Weights of a small transformer language model: 3 heads of 128, 636M tokens.
Each number is 50 + 12 x the weight over its row's rms, rounded and kept within 0 to 99. Layers, rows and columns count from 0. The size before them is the row's rms in percent of the matrix's.

# q: layer 7 attention query, 384x384, rms 0.0787, rows 80-106, columns 256-383
# k: layer 7 attention key, 384x384, rms 0.079, rows 80-106, columns 256-383
q80 085:45 54 57 35 48 50 55 48 55 62 49 53 64 64 64 34 38 33 48 66 39 35 38 64 40 59 82 24 35 51 39 67 58 55 58 62 28 55 40 42 39 52 63 35 45 53 36 41 44 64 67 33 38 47 43 43 56 54 62 41 56 63 53 47 53 68 41 52 72 47 43 51 57 57 53 47 35 42 41 61 61 33 70 63 65 47 52 60 50 55 57 51 47 39 57 64 52 36 49 35 54 33 52 19 52 84 43 60 39 41 49 41 57 52 36 45 79 22 36 47 61 67 58 39 49 54 29 38
k80 080:52 62 49 30 54 63 48 52 44 27 49 50 41 23 58 15 59 49 46 57 54 30 60 53 50 58 30 51 69 63 55 44 56 39 67 52 54 51 30 61 53 58 71 53 48 54 61 52 51 56 50 41 61 38 43 67 60 29 43 56 49 57 55 43 53 77 60 54 53 47 39 56 54 34 49 48 67 43 36 50 67 30 27 57 40 45 46 49 38 56 58 40 65 52 54 62 53 50 42 63 68 53 41 79 41 46 54 52 47 43 35 56 39 40 59 43 68 65 54 24 53 47 49 39 68 55 38 43
q81 093:61 32 49 52 72 61 48 50 60 46 55 66 66 54 39 37 40 12 37 55 47 28 33 38 76 33 58 66 27 80 38 62 58 52 20 52 46 45 54 54 47 48 44 42 48 64 62 52 59 55 55 50 40 49 72 59 56 24 61 56 54 72 27 71 50 47 55 51 33 35 52 65 61 55 46 43 36 45 50 36 59 57 48 43 39 33 35 35 54 37 42 49 46 52 39 61 67 59 49 55 60 54 62 67 48 40 55 53 48 46 11 47 61 37 42 37 39 56 52 37 42 48 54 49 43 47 64 39
k81 090:36 21 55 38 69 44 47 41 60 81 52 42 27 47 50 48 60 44 23 47 42 37 46 55 59 53 26 56 40 64 49 29 52 56 71 47 36 38 45 60 51 27 51 63 59 46 65 76 68 47 54 57 51 37 46 42 46 65 44 47 42 52 32 53 49 55 65 53 61 46 28 29 54 52 76 51 56 47 37 65 51 60 50 56 41 41 49 49 66 59 31 45 63 61 55 59 63 54 63 69 86 44 57 34 46 53 53 52 54 32 65 54 59 52 42 39 45 51 63 37 57 63 43 41 50 52 43 57
q82 084:41 52 36 52 49 45 45 55 65 57 50 55 65 59 44 61 57 44 50 57 38 57 50 24 71 51 54 33 43 56 82 71 62 55 37 38 31 61 29 41 46 53 56 44 69 84 66 45 74 65 56 57 50 26 31 49 71 34 71 57 50 56 54 53 62 48 53 70 56 54 50 33 60 38 50 43 26 34 63 49 19 38 51 43 66 42 57 54 54 37 52 48 57 66 54 44 68 44 59 53 45 43 54 55 60 48 52 53 56 58 36 44 42 54 77 34 55 61 45 38 63 50 51 67 36 34 42 54
k82 085:44 35 32 53 39 46 64 30 52 63 42 31 44 30 48 65 49 44 30 35 40 46 51 63 57 64 39 60 62 72 72 40 47 55 54 63 46 52 47 69 38 39 50 57 38 51 46 68 50 36 41 56 59 51 74 47 55 40 11 21 52 50 60 54 63 42 56 32 58 38 41 65 54 41 51 54 55 53 69 41 46 50 55 45 53 51 51 26 58 39 44 33 47 52 45 64 58 55 62 69 65 39 70 67 67 30 63 53 51 71 33 30 47 34 41 56 46 47 54 60 47 59 46 38 50 64 39 47
q83 091:57 51 53 63 22 34 54 73 62 61 60 47 74 77 37 63 63 51 35 35 43 37 62 59 40 44 29 36 53 60 44 55 25 45 32 52 25 57 54 40 68 43 46 66 56 51 49 48 60 50 53 62 47 59 50 37 47 59 64 57 47 51 60 58 48 51 42 43 52 59 50 45 77 47 48 50 49 39 22 60 33 50 53 50 65 48 47 57 43 42 57 42 38 36 40 51 44 27 58 55 80 47 49 46 58 58 56 68 34 38 52 45 45 54 64 51 70 57 44 41 74 33 52 40 62 53 52 61
k83 088:45 55 50 20 59 40 56 38 14 27 51 23 56 46 21 51 54 61 51 44 56 69 58 37 38 56 46 25 63 49 65 18 34 33 09 47 57 50 57 63 47 45 66 62 53 63 45 55 44 31 54 61 46 58 49 43 58 75 49 50 48 54 53 33 45 74 70 60 42 48 42 59 43 53 50 54 45 51 67 32 45 49 55 46 48 71 49 45 41 47 54 68 65 36 43 51 60 61 57 50 32 72 56 30 45 45 59 25 65 53 74 49 39 53 74 52 47 48 64 50 47 25 24 35 65 65 40 46
q84 085:58 52 60 33 53 40 43 32 39 53 47 59 58 45 40 49 56 44 73 41 38 54 54 63 54 53 58 48 31 35 42 76 36 48 43 45 44 29 50 68 67 45 60 39 57 53 54 54 70 33 23 53 43 49 41 42 33 62 54 41 45 41 53 55 50 53 48 77 43 42 45 53 46 54 61 49 32 40 43 41 54 63 74 57 54 47 36 43 55 44 41 35 60 77 61 42 54 29 37 65 61 24 69 38 66 47 50 48 40 77 52 51 40 36 54 41 63 45 45 46 29 42 54 62 44 61 47 48
k84 081:43 41 68 61 53 52 46 48 68 71 35 41 39 42 68 49 39 49 46 34 65 39 43 57 59 62 40 74 48 66 40 24 34 35 51 46 36 47 59 30 37 43 55 49 40 51 48 58 66 43 65 64 52 41 54 53 48 54 43 41 75 45 65 43 50 26 43 27 29 72 54 38 36 38 53 49 35 47 40 50 48 54 50 51 65 63 54 60 64 51 29 38 57 53 51 72 69 85 54 65 49 57 56 39 43 45 28 47 82 45 52 37 53 53 49 58 69 54 37 40 43 71 52 58 38 35 49 46
q85 091:55 38 27 54 55 32 66 70 38 45 48 45 19 38 56 45 40 57 38 46 52 38 40 42 49 46 38 55 41 61 52 60 62 58 52 54 65 43 58 30 51 61 70 34 57 47 74 54 61 43 54 46 55 72 63 45 35 54 37 72 62 58 33 49 55 53 37 42 45 37 57 49 39 27 65 44 41 24 38 64 44 48 61 56 22 28 30 59 40 46 37 69 41 55 59 34 60 32 48 58 50 60 44 45 48 52 52 39 45 34 57 55 58 67 35 38 60 63 43 40 58 33 51 34 32 54 64 43
k85 083:54 51 64 46 50 66 62 41 38 51 50 50 75 69 55 38 41 47 36 49 61 31 44 46 31 55 52 43 47 63 50 52 52 59 40 57 53 33 48 57 30 45 37 51 59 47 56 39 53 33 47 73 45 72 45 67 67 15 49 50 62 48 61 50 52 56 39 60 60 57 73 71 47 58 51 51 54 46 39 47 27 40 61 57 11 41 46 48 46 48 42 53 56 34 47 73 48 56 43 47 62 38 50 49 59 41 65 17 46 55 50 26 58 31 44 47 51 58 69 72 48 69 10 41 30 34 64 69
q86 080:73 50 58 60 59 36 44 56 66 65 34 53 37 44 42 62 71 48 25 31 63 55 60 46 53 42 77 64 55 57 51 42 31 53 46 36 50 38 48 42 37 57 40 77 43 31 40 69 59 36 42 48 61 54 63 54 63 48 45 69 31 26 35 30 41 44 71 29 40 55 56 56 40 40 56 47 44 59 39 00 47 54 57 32 51 49 59 57 57 46 50 46 49 61 37 54 62 46 51 30 50 45 45 49 58 57 42 41 43 31 64 34 42 65 36 47 43 49 60 46 35 38 34 60 60 71 32 59
k86 080:37 72 50 50 43 48 44 71 44 54 59 36 49 57 35 51 43 43 61 32 55 50 50 58 28 55 56 57 55 59 76 41 34 48 53 57 49 41 47 48 34 76 34 41 51 59 46 37 55 52 56 21 83 64 45 62 54 27 67 30 69 56 67 55 33 37 60 46 55 47 52 60 69 40 47 32 72 36 63 72 47 40 41 64 61 66 50 48 58 46 48 55 48 43 54 61 61 54 53 66 45 73 39 45 45 62 44 38 54 56 58 72 40 58 54 34 52 22 44 49 56 39 47 09 58 58 63 61
q87 091:46 56 48 48 37 35 44 41 59 50 46 50 44 47 71 61 49 32 45 36 43 50 43 61 62 73 67 47 75 54 61 46 39 61 53 54 53 59 67 22 76 58 27 46 41 58 57 71 51 50 73 42 77 46 43 55 68 52 65 59 56 40 38 55 40 48 39 37 31 47 40 70 36 66 41 57 56 56 49 61 67 60 43 48 73 68 48 54 56 71 46 33 42 20 63 51 43 60 63 21 47 52 16 61 50 63 51 74 53 59 58 33 59 57 50 51 52 65 49 36 43 42 59 22 52 63 44 42
k87 083:44 42 43 55 61 32 52 66 38 47 52 54 69 56 48 55 51 45 60 50 47 53 43 66 48 39 38 74 40 56 50 41 65 58 24 34 47 58 50 60 58 54 42 59 54 40 50 43 65 55 64 43 33 52 52 39 54 76 33 56 37 53 45 63 37 43 60 63 50 50 52 44 60 45 55 42 58 48 72 45 68 34 47 29 55 71 63 71 77 62 45 43 43 57 37 56 68 60 45 30 35 54 22 57 83 32 54 53 14 74 52 55 72 31 26 53 54 32 63 71 52 43 53 66 36 50 51 45
q88 094:51 62 61 51 56 69 27 40 49 67 44 46 34 54 43 58 37 54 55 63 49 34 48 52 67 47 40 58 46 23 48 38 45 47 41 64 44 63 49 39 51 54 51 25 62 60 48 61 49 45 76 65 35 24 52 43 23 33 48 39 45 43 76 50 56 51 64 58 66 50 68 44 82 45 47 34 65 43 48 30 42 36 63 61 44 60 49 45 33 50 54 53 35 52 53 49 49 63 53 31 62 45 60 46 49 53 48 52 40 48 30 66 57 46 34 59 64 43 42 42 41 47 46 51 24 22 66 64
k88 087:52 50 36 46 27 70 66 56 42 60 35 70 45 48 42 46 54 63 71 57 50 58 56 54 52 55 52 41 41 43 39 59 59 57 61 70 36 39 42 41 49 43 61 60 41 53 34 57 33 40 58 69 48 46 56 61 51 57 49 40 55 40 46 38 34 48 47 45 40 43 41 60 55 46 46 48 38 75 46 50 65 52 56 48 72 53 39 55 63 61 36 53 53 59 44 65 66 30 54 51 38 49 53 53 34 45 37 46 58 31 31 51 52 68 41 48 20 52 37 58 77 47 45 39 52 63 48 43
q89 092:56 65 60 53 43 54 39 55 34 50 54 54 51 46 51 40 47 56 41 22 26 81 46 54 46 52 58 80 33 59 38 70 68 64 59 50 58 49 41 42 68 35 59 56 44 59 66 26 37 40 41 35 52 61 57 38 34 43 57 40 45 51 74 55 41 55 48 79 60 54 74 65 53 51 45 55 38 47 33 62 60 52 44 45 59 65 59 43 40 44 24 65 59 47 56 68 62 46 39 66 50 50 50 78 51 38 51 44 47 69 54 79 54 53 46 53 53 70 67 44 30 72 45 49 62 52 60 58
k89 090:45 51 47 31 54 44 65 39 43 28 68 53 31 51 37 52 62 63 38 71 61 46 62 48 38 61 44 48 58 52 59 37 45 67 46 44 38 54 62 53 57 49 39 62 54 63 58 25 15 51 46 49 57 73 41 42 50 85 56 50 71 58 48 30 39 52 38 37 42 44 21 43 43 44 53 45 53 51 63 32 40 36 54 65 23 71 40 44 61 60 63 45 51 53 59 65 41 64 58 54 51 49 46 44 55 47 42 45 47 78 48 36 17 43 69 64 53 34 57 46 60 54 57 36 40 65 50 56
q90 081:37 59 55 49 50 52 45 46 50 44 77 38 59 47 35 47 72 64 38 53 40 34 38 43 48 28 41 38 59 56 52 54 47 67 51 53 56 67 52 39 56 57 65 34 71 56 65 49 40 52 47 71 51 47 53 32 50 65 32 49 45 75 29 65 77 51 46 70 41 39 74 39 58 50 54 67 58 45 48 60 27 41 69 52 47 47 49 49 60 79 65 17 54 48 62 30 61 38 58 66 71 55 67 63 65 47 48 35 39 51 46 57 56 57 63 63 45 48 47 48 55 35 46 42 64 50 62 52
k90 085:74 61 54 66 55 47 45 39 37 50 28 34 38 45 61 39 61 48 65 31 48 50 38 67 60 45 22 38 62 39 47 61 27 53 55 23 50 22 63 56 47 60 36 25 25 52 39 56 63 73 57 44 54 66 42 56 31 59 46 54 44 49 61 58 43 72 46 26 24 62 40 73 70 50 55 42 41 58 51 54 69 39 45 44 80 42 38 39 40 58 76 43 61 33 15 60 41 53 37 53 49 76 38 33 48 55 51 51 43 50 54 51 45 56 40 40 47 63 64 62 37 71 47 50 48 63 57 34
q91 094:43 40 53 35 55 53 59 48 43 67 49 38 71 23 57 54 67 43 35 66 46 46 45 63 53 71 28 56 61 16 49 51 30 61 45 44 61 56 52 48 51 30 33 58 44 38 54 52 58 36 48 59 40 54 54 61 66 74 20 51 39 54 35 32 67 47 48 69 46 76 37 50 47 30 34 74 64 45 50 43 29 44 55 25 57 54 47 33 47 48 54 55 57 47 57 25 62 46 53 51 52 46 57 70 46 35 44 48 46 54 79 62 43 59 37 56 55 43 67 58 34 55 60 26 67 51 41 35
k91 086:35 54 45 79 32 75 57 37 68 86 43 44 33 59 61 42 46 57 54 36 45 66 52 44 37 51 41 47 50 43 31 55 39 54 65 44 46 60 75 48 48 85 50 66 28 76 41 43 60 55 45 65 43 45 34 30 36 40 48 57 60 46 43 59 32 54 41 54 35 19 47 56 51 39 36 63 64 46 54 59 58 37 34 74 38 38 44 28 61 26 45 61 59 57 63 48 71 54 50 49 53 33 46 46 54 42 63 43 46 49 64 47 43 49 45 46 49 52 38 51 42 43 53 33 30 57 68 59
q92 092:36 61 35 61 61 52 36 29 54 59 58 41 33 12 52 56 50 34 39 48 44 51 63 50 63 75 34 45 48 69 38 52 54 47 44 54 38 58 36 46 50 56 38 54 44 48 51 46 60 46 65 25 34 43 45 39 56 66 48 39 60 44 46 65 34 39 33 51 35 41 43 59 56 81 46 54 73 53 50 39 43 48 43 45 63 70 42 36 34 69 47 60 49 51 57 59 68 41 46 34 56 31 49 31 33 43 38 65 36 18 60 52 44 56 56 33 73 56 55 55 31 68 70 65 59 77 62 58
k92 084:54 63 74 58 39 42 57 67 63 53 62 44 59 56 73 50 24 50 39 33 41 43 49 55 59 50 57 34 45 31 36 50 39 76 42 39 66 30 74 37 54 22 50 38 59 58 41 57 44 62 37 59 61 39 45 57 54 72 51 38 41 56 50 39 29 47 46 38 48 60 59 58 54 40 34 57 44 37 43 40 55 51 31 31 67 52 73 47 54 56 61 46 72 64 23 56 40 54 62 56 50 43 44 48 61 44 35 42 53 36 55 34 65 48 57 62 55 60 47 61 60 50 37 62 58 38 49 54
q93 092:50 65 50 69 56 43 47 45 55 58 49 61 60 61 58 68 34 38 64 42 57 67 45 36 47 40 77 52 64 35 46 52 62 48 52 55 38 44 49 67 36 60 62 58 40 68 65 29 29 58 41 50 62 40 34 56 43 44 37 64 34 41 49 78 56 33 33 43 37 59 51 48 36 56 64 61 54 63 58 52 52 50 54 52 63 43 64 27 47 38 56 46 56 57 73 56 36 68 42 47 62 53 56 35 64 26 37 62 62 40 49 62 78 32 27 66 47 60 56 38 40 45 62 54 58 71 52 41
k93 088:45 85 41 54 46 45 52 59 46 42 51 22 40 41 55 57 67 50 48 51 43 55 49 56 51 59 63 28 60 66 53 40 32 35 43 26 56 72 68 57 52 54 44 55 46 31 52 42 57 64 59 35 56 57 27 46 73 50 53 81 71 50 65 34 40 73 68 43 45 72 50 27 47 41 47 54 50 57 45 47 52 53 29 68 47 65 36 38 50 62 41 55 51 18 65 60 48 33 56 49 31 69 55 34 60 23 51 65 49 47 45 62 51 45 65 53 48 60 50 48 28 24 46 77 67 61 58 47
q94 091:51 22 50 54 41 46 54 29 58 49 70 27 46 66 55 53 53 48 43 43 50 30 46 56 63 62 54 36 43 45 30 48 50 46 75 50 56 56 45 34 44 36 50 49 47 39 49 43 68 58 36 52 25 50 44 57 23 65 40 51 68 58 49 36 48 44 32 47 46 33 24 47 56 66 45 64 46 47 36 68 60 41 65 44 47 30 68 56 43 40 42 41 37 70 66 49 46 43 45 53 56 39 50 59 49 61 57 37 44 54 69 59 56 54 57 68 31 41 60 47 41 58 27 53 59 51 61 48
k94 085:41 54 60 50 47 42 51 52 57 54 38 57 52 46 58 36 56 65 78 49 29 39 62 67 64 42 52 46 41 68 56 45 65 43 46 46 58 72 44 52 33 31 36 55 41 54 65 32 57 61 59 40 29 34 39 46 59 61 29 63 44 35 58 77 65 52 49 68 25 50 51 44 32 42 47 50 51 67 34 66 50 75 57 69 64 64 45 42 49 60 59 43 47 28 23 22 61 53 37 49 56 50 50 50 46 49 46 48 43 54 64 50 60 50 52 56 64 52 69 60 38 54 38 32 53 37 57 49
q95 095:32 60 50 49 48 42 51 64 38 50 72 56 50 48 65 41 46 52 57 31 45 54 33 39 49 67 35 60 60 54 42 53 56 65 37 61 30 53 52 49 42 61 69 45 43 37 45 34 25 60 60 27 40 54 71 39 40 66 52 56 74 63 69 67 43 64 53 37 63 46 63 60 40 46 25 38 39 66 53 50 50 63 59 60 45 53 61 79 34 59 61 43 56 49 63 57 46 63 35 60 50 48 50 21 56 67 69 57 51 46 37 50 77 52 43 43 69 38 43 65 28 45 48 44 64 44 59 47
k95 093:42 44 30 45 35 53 51 56 62 24 39 55 49 56 60 28 30 38 63 46 36 48 63 50 43 54 39 44 45 34 55 51 49 51 50 34 65 59 48 39 54 45 42 49 40 34 49 45 64 53 57 81 73 45 44 46 57 47 51 56 34 30 56 52 48 49 51 51 63 51 54 57 30 64 61 50 58 32 45 41 67 37 47 45 59 17 55 45 45 43 38 30 51 44 57 68 73 46 49 35 28 42 41 49 59 37 63 63 48 79 43 60 62 64 63 33 54 38 47 20 73 40 41 45 33 44 66 54
q96 094:38 40 47 46 55 79 49 49 45 46 48 40 47 41 40 57 42 47 52 53 24 46 60 38 35 58 58 38 39 64 43 48 57 69 54 77 56 22 35 52 65 39 45 36 41 56 27 38 26 61 37 51 54 50 64 50 50 56 62 51 52 59 63 59 42 65 57 55 53 49 74 56 51 51 56 66 38 26 39 46 53 41 61 47 57 43 65 33 49 48 60 39 47 52 69 34 71 43 43 48 28 38 62 50 43 29 42 37 39 72 64 74 73 45 38 43 23 59 45 64 38 37 55 35 41 39 55 26
k96 086:67 40 38 52 44 46 49 48 43 72 58 68 71 32 55 36 58 43 48 67 67 68 54 46 47 47 66 29 33 47 51 69 36 38 59 60 58 50 40 56 50 48 61 59 36 58 48 49 57 43 51 60 63 50 65 48 48 54 53 40 49 62 45 57 54 42 81 48 27 55 36 57 37 53 34 49 37 53 50 50 47 23 27 45 48 38 46 49 41 47 61 27 63 30 51 69 58 42 54 41 52 27 29 30 52 48 45 55 47 68 49 44 41 40 36 65 57 33 50 46 34 38 51 43 40 43 53 42
q97 088:79 37 35 35 58 44 46 49 40 39 49 57 35 56 49 46 37 43 47 52 49 45 42 57 51 39 46 58 42 59 62 60 35 47 45 60 53 24 57 26 50 49 57 56 52 65 56 41 46 37 46 37 63 61 57 42 51 48 37 31 57 51 47 53 55 24 42 50 45 40 41 44 41 53 52 70 44 60 38 48 76 58 30 39 57 65 54 56 46 67 39 45 63 41 43 66 41 73 43 29 51 48 48 48 49 63 57 52 41 64 47 48 76 36 30 59 46 60 41 61 46 24 50 39 51 56 34 46
k97 088:65 48 69 43 37 36 54 61 41 54 45 42 49 59 40 54 70 56 53 61 59 51 50 24 64 64 51 77 41 56 33 48 33 45 46 82 41 52 64 38 44 39 44 46 42 31 39 50 38 50 46 54 44 57 50 38 67 53 56 50 49 39 41 42 49 66 39 52 54 60 40 39 69 73 47 66 49 48 53 47 46 50 44 66 53 24 57 56 44 43 53 53 28 34 65 60 52 52 23 43 43 39 64 43 56 43 62 33 35 46 26 59 38 47 35 46 59 57 62 67 58 66 62 62 63 57 52 42
q98 093:63 48 61 54 35 36 55 29 57 64 55 52 43 48 53 43 68 45 48 67 29 41 43 56 34 40 36 49 60 60 73 52 52 38 51 47 59 43 80 39 47 48 64 41 48 45 78 58 44 43 44 54 49 20 56 35 63 52 42 33 24 61 70 25 53 37 54 48 50 35 48 48 58 51 55 41 45 42 53 44 57 71 44 35 44 48 41 67 53 55 71 63 53 28 33 58 55 74 46 36 35 37 71 33 25 55 30 39 63 68 27 54 81 24 52 51 59 49 63 74 52 55 29 41 59 34 57 59
k98 089:47 55 55 74 33 55 34 46 50 62 49 50 60 66 60 53 63 58 49 66 34 45 77 46 55 39 53 67 45 26 36 53 44 62 62 42 50 71 39 26 71 44 69 42 37 68 63 59 51 60 50 67 70 54 46 46 43 60 48 51 54 75 65 46 34 59 37 62 31 57 38 51 25 58 36 71 38 46 48 59 73 45 58 48 51 33 62 53 50 42 62 34 44 62 79 50 49 37 45 46 64 36 57 41 65 22 52 74 51 33 57 64 48 47 40 28 42 53 34 50 65 72 51 48 67 47 49 32
q99 095:55 59 31 45 70 55 37 52 44 60 63 59 46 65 46 41 66 68 59 38 30 50 37 60 55 60 35 37 49 23 52 56 22 60 36 57 67 60 69 46 54 41 38 23 53 22 67 46 58 49 53 50 37 59 67 44 73 52 32 68 52 51 43 50 56 32 60 48 41 36 60 52 54 28 31 42 62 56 36 58 63 51 59 44 62 55 49 42 48 41 55 47 46 63 51 41 31 56 53 49 56 59 35 40 57 33 49 62 43 56 38 52 55 57 60 68 36 66 64 57 31 71 47 56 46 58 55 33
k99 085:59 42 54 26 39 49 40 53 48 38 48 52 75 41 56 56 40 61 42 52 41 17 57 56 50 68 56 39 27 70 64 71 53 52 38 32 38 41 68 33 55 51 48 55 50 63 50 48 54 57 50 47 53 46 42 38 53 25 58 45 59 61 45 64 41 55 57 54 25 53 52 36 70 52 64 66 45 50 35 28 51 72 50 50 48 61 62 65 56 61 48 52 44 46 58 56 56 39 49 56 38 70 49 49 32 39 54 48 53 53 36 62 71 40 64 32 30 45 27 56 64 70 62 16 51 57 52 59
q100 093:58 64 30 63 26 38 46 33 40 52 36 44 51 54 28 63 47 26 48 31 32 61 44 39 41 31 67 31 74 42 52 51 53 39 51 32 33 60 71 41 42 53 58 49 44 35 47 27 59 23 42 69 79 48 45 45 41 42 53 52 59 49 50 49 31 58 57 36 22 42 45 57 53 53 64 77 81 53 44 47 40 41 66 26 40 45 66 47 65 33 28 48 29 70 71 37 60 49 24 34 55 68 59 79 46 51 61 44 58 52 60 44 67 59 49 43 51 38 44 64 52 41 41 65 35 45 60 29
k100 086:40 43 48 69 37 31 63 70 45 49 55 44 36 35 44 66 64 63 44 41 70 40 35 53 62 58 63 63 29 66 47 47 52 24 38 32 35 41 50 40 60 69 32 66 33 68 69 52 56 47 61 51 59 40 39 49 42 49 50 56 59 69 53 51 70 60 44 51 22 47 70 53 66 39 36 45 47 26 40 33 51 66 55 61 48 58 38 42 61 46 35 51 56 35 44 59 46 51 51 36 48 41 43 45 44 59 51 34 42 61 61 54 41 37 47 86 59 59 49 41 39 52 55 66 51 38 38 46
q101 094:35 43 42 32 34 52 65 28 51 43 31 33 60 37 74 34 48 28 39 62 35 35 62 36 40 49 45 39 54 46 58 52 39 31 44 41 41 77 46 75 49 36 29 55 45 35 68 71 40 49 59 49 38 38 55 67 39 54 64 52 56 32 49 63 42 41 40 44 58 70 44 55 55 50 63 50 57 20 63 42 53 72 51 51 35 52 44 54 52 61 34 54 55 34 43 51 65 42 19 57 38 71 41 55 58 44 39 53 51 61 63 47 63 52 51 45 46 52 47 67 57 45 55 67 37 39 53 48
k101 090:59 65 61 50 65 52 42 46 46 45 22 44 47 60 54 55 72 57 61 47 41 63 60 51 57 45 46 45 34 45 58 49 51 72 79 65 56 41 54 88 74 69 57 60 53 61 53 72 62 32 60 48 35 65 40 47 73 43 62 56 60 50 56 65 42 60 71 68 33 34 58 44 53 46 53 52 40 53 55 50 40 46 41 35 69 28 55 62 43 40 65 45 48 62 50 23 30 56 47 48 34 44 54 61 64 33 46 48 56 68 74 51 49 62 53 48 57 38 60 34 52 55 24 64 47 58 48 48
q102 093:51 41 56 27 62 30 54 39 59 28 75 35 66 61 60 58 41 54 53 53 44 57 71 39 52 46 45 59 28 60 60 37 45 49 50 65 53 39 34 57 67 54 42 56 50 24 52 38 52 38 41 43 36 60 63 40 50 40 48 37 49 45 39 47 43 58 62 43 45 55 45 36 53 38 38 51 25 36 59 53 45 67 64 54 38 36 27 59 37 61 55 52 48 55 49 51 62 52 55 52 59 64 57 64 37 50 28 41 43 66 42 61 63 51 46 54 34 55 65 74 45 22 45 42 40 57 19 53
k102 090:60 37 16 62 41 48 54 52 58 72 58 60 56 52 35 64 33 39 55 26 45 53 53 37 37 40 43 58 62 60 29 54 45 59 38 51 60 43 21 62 18 48 44 35 26 51 56 53 58 53 41 61 29 45 37 76 40 43 61 64 57 42 55 60 66 49 58 58 37 46 48 45 47 55 65 71 49 43 49 66 71 65 54 59 35 39 55 46 55 47 62 43 47 65 31 57 51 49 55 44 41 56 35 22 58 52 43 49 52 58 55 61 55 48 59 50 36 45 36 35 60 57 36 58 52 45 42 52
q103 098:74 40 63 35 60 65 19 43 59 46 50 49 72 25 45 33 46 59 59 42 57 53 52 36 52 20 60 64 48 65 51 39 66 68 28 60 39 50 27 52 51 56 45 50 49 35 61 33 50 49 33 52 35 58 23 46 64 58 53 37 22 51 54 46 50 47 31 41 57 64 42 43 56 50 45 72 58 38 39 52 44 67 50 48 47 45 44 54 47 63 58 37 61 48 47 50 74 52 86 46 44 56 26 49 41 51 50 38 64 35 53 48 39 59 52 38 61 53 68 53 63 52 75 57 58 73 60 46
k103 086:60 60 54 53 57 38 59 55 33 37 65 62 40 41 59 41 57 42 62 46 55 64 26 39 47 33 46 42 53 43 69 55 46 44 55 61 72 61 58 54 49 42 63 45 74 54 42 45 39 40 57 47 57 45 62 79 45 25 44 42 58 61 43 60 58 39 63 50 30 49 40 44 45 50 49 46 63 35 39 53 41 21 42 62 35 41 46 34 45 71 33 53 57 52 51 57 38 61 40 44 61 28 56 51 47 42 54 36 45 44 60 53 65 38 65 57 45 38 28 45 66 70 34 53 55 45 41 31
q104 092:51 45 62 32 42 61 41 50 53 58 38 50 71 26 62 59 61 58 64 39 70 34 77 45 43 55 63 56 47 45 70 69 66 61 58 42 45 45 67 47 38 44 45 37 46 58 50 34 61 58 49 62 69 53 36 20 36 45 55 48 55 41 55 60 47 37 42 32 52 31 31 67 22 44 40 50 61 56 35 53 44 62 63 56 56 41 46 32 42 53 55 62 51 34 33 80 31 62 33 43 56 38 69 61 44 39 45 59 56 41 48 71 39 50 56 69 49 59 35 40 51 43 49 47 47 54 54 33
k104 087:40 67 37 34 56 54 34 32 69 62 44 41 51 46 43 43 38 29 21 67 36 56 60 50 68 41 37 58 46 66 39 51 28 34 59 59 35 59 52 70 53 34 51 63 47 41 43 57 58 65 41 59 36 47 56 66 52 74 36 53 21 50 40 63 63 51 37 65 39 47 43 52 57 51 50 72 61 52 32 74 76 20 45 69 58 71 46 67 57 35 45 47 69 52 33 58 52 42 42 29 54 69 62 38 51 69 31 50 34 61 33 54 48 41 47 44 47 58 52 76 67 41 45 70 40 50 35 42
q105 093:77 67 54 32 70 68 74 34 50 48 27 57 58 55 42 73 66 73 44 69 58 73 43 60 27 37 69 48 57 41 66 61 49 42 67 46 41 59 56 49 44 37 64 48 41 64 57 41 44 51 38 46 73 67 27 49 44 31 85 72 58 67 67 44 47 49 56 61 45 40 63 49 80 59 51 24 51 39 56 42 41 46 39 52 65 63 43 63 49 50 33 62 73 48 44 46 43 59 44 52 37 45 48 57 53 59 43 51 46 64 35 64 57 21 35 37 46 42 45 60 60 56 48 29 59 64 62 69
k105 084:39 50 45 59 37 50 29 51 36 42 55 54 67 41 87 59 60 57 39 70 45 43 64 57 45 58 66 37 39 54 42 50 47 40 61 72 39 57 35 49 58 57 68 55 55 47 51 66 40 44 54 54 42 61 57 46 62 53 56 62 67 57 55 52 65 44 63 46 45 73 42 39 13 59 69 45 63 60 49 65 42 66 36 67 42 50 50 57 43 55 37 53 51 54 40 52 34 69 66 40 60 58 39 38 62 42 49 55 38 14 33 46 64 59 44 49 29 63 53 48 65 57 60 60 41 66 60 39
q106 092:64 65 43 47 47 67 44 60 35 34 48 39 39 64 31 55 35 47 52 57 19 64 59 58 72 50 40 56 41 55 55 59 21 63 35 54 50 80 57 40 50 66 51 42 34 42 39 45 54 42 54 66 59 36 42 37 50 47 32 51 52 56 54 52 59 44 26 39 74 36 45 54 46 70 56 63 46 34 45 55 35 45 63 50 50 55 52 56 48 66 62 63 57 54 53 29 57 34 37 68 47 40 52 50 64 56 50 80 62 43 66 70 56 31 55 20 56 43 59 45 54 39 30 50 41 54 54 47
k106 087:50 76 48 51 44 52 40 55 59 90 51 38 47 52 61 29 48 58 30 61 52 65 47 41 45 53 60 62 40 50 60 47 42 52 47 42 22 50 44 62 32 44 55 47 44 59 72 51 40 58 67 50 69 45 55 37 48 34 38 58 53 83 48 46 45 42 57 75 63 70 50 54 23 34 59 51 56 53 37 60 53 52 34 38 72 52 28 52 62 46 42 37 51 69 47 45 50 50 51 53 37 49 52 59 26 38 64 40 60 63 45 49 32 57 40 55 44 47 47 43 37 63 52 50 58 50 37 41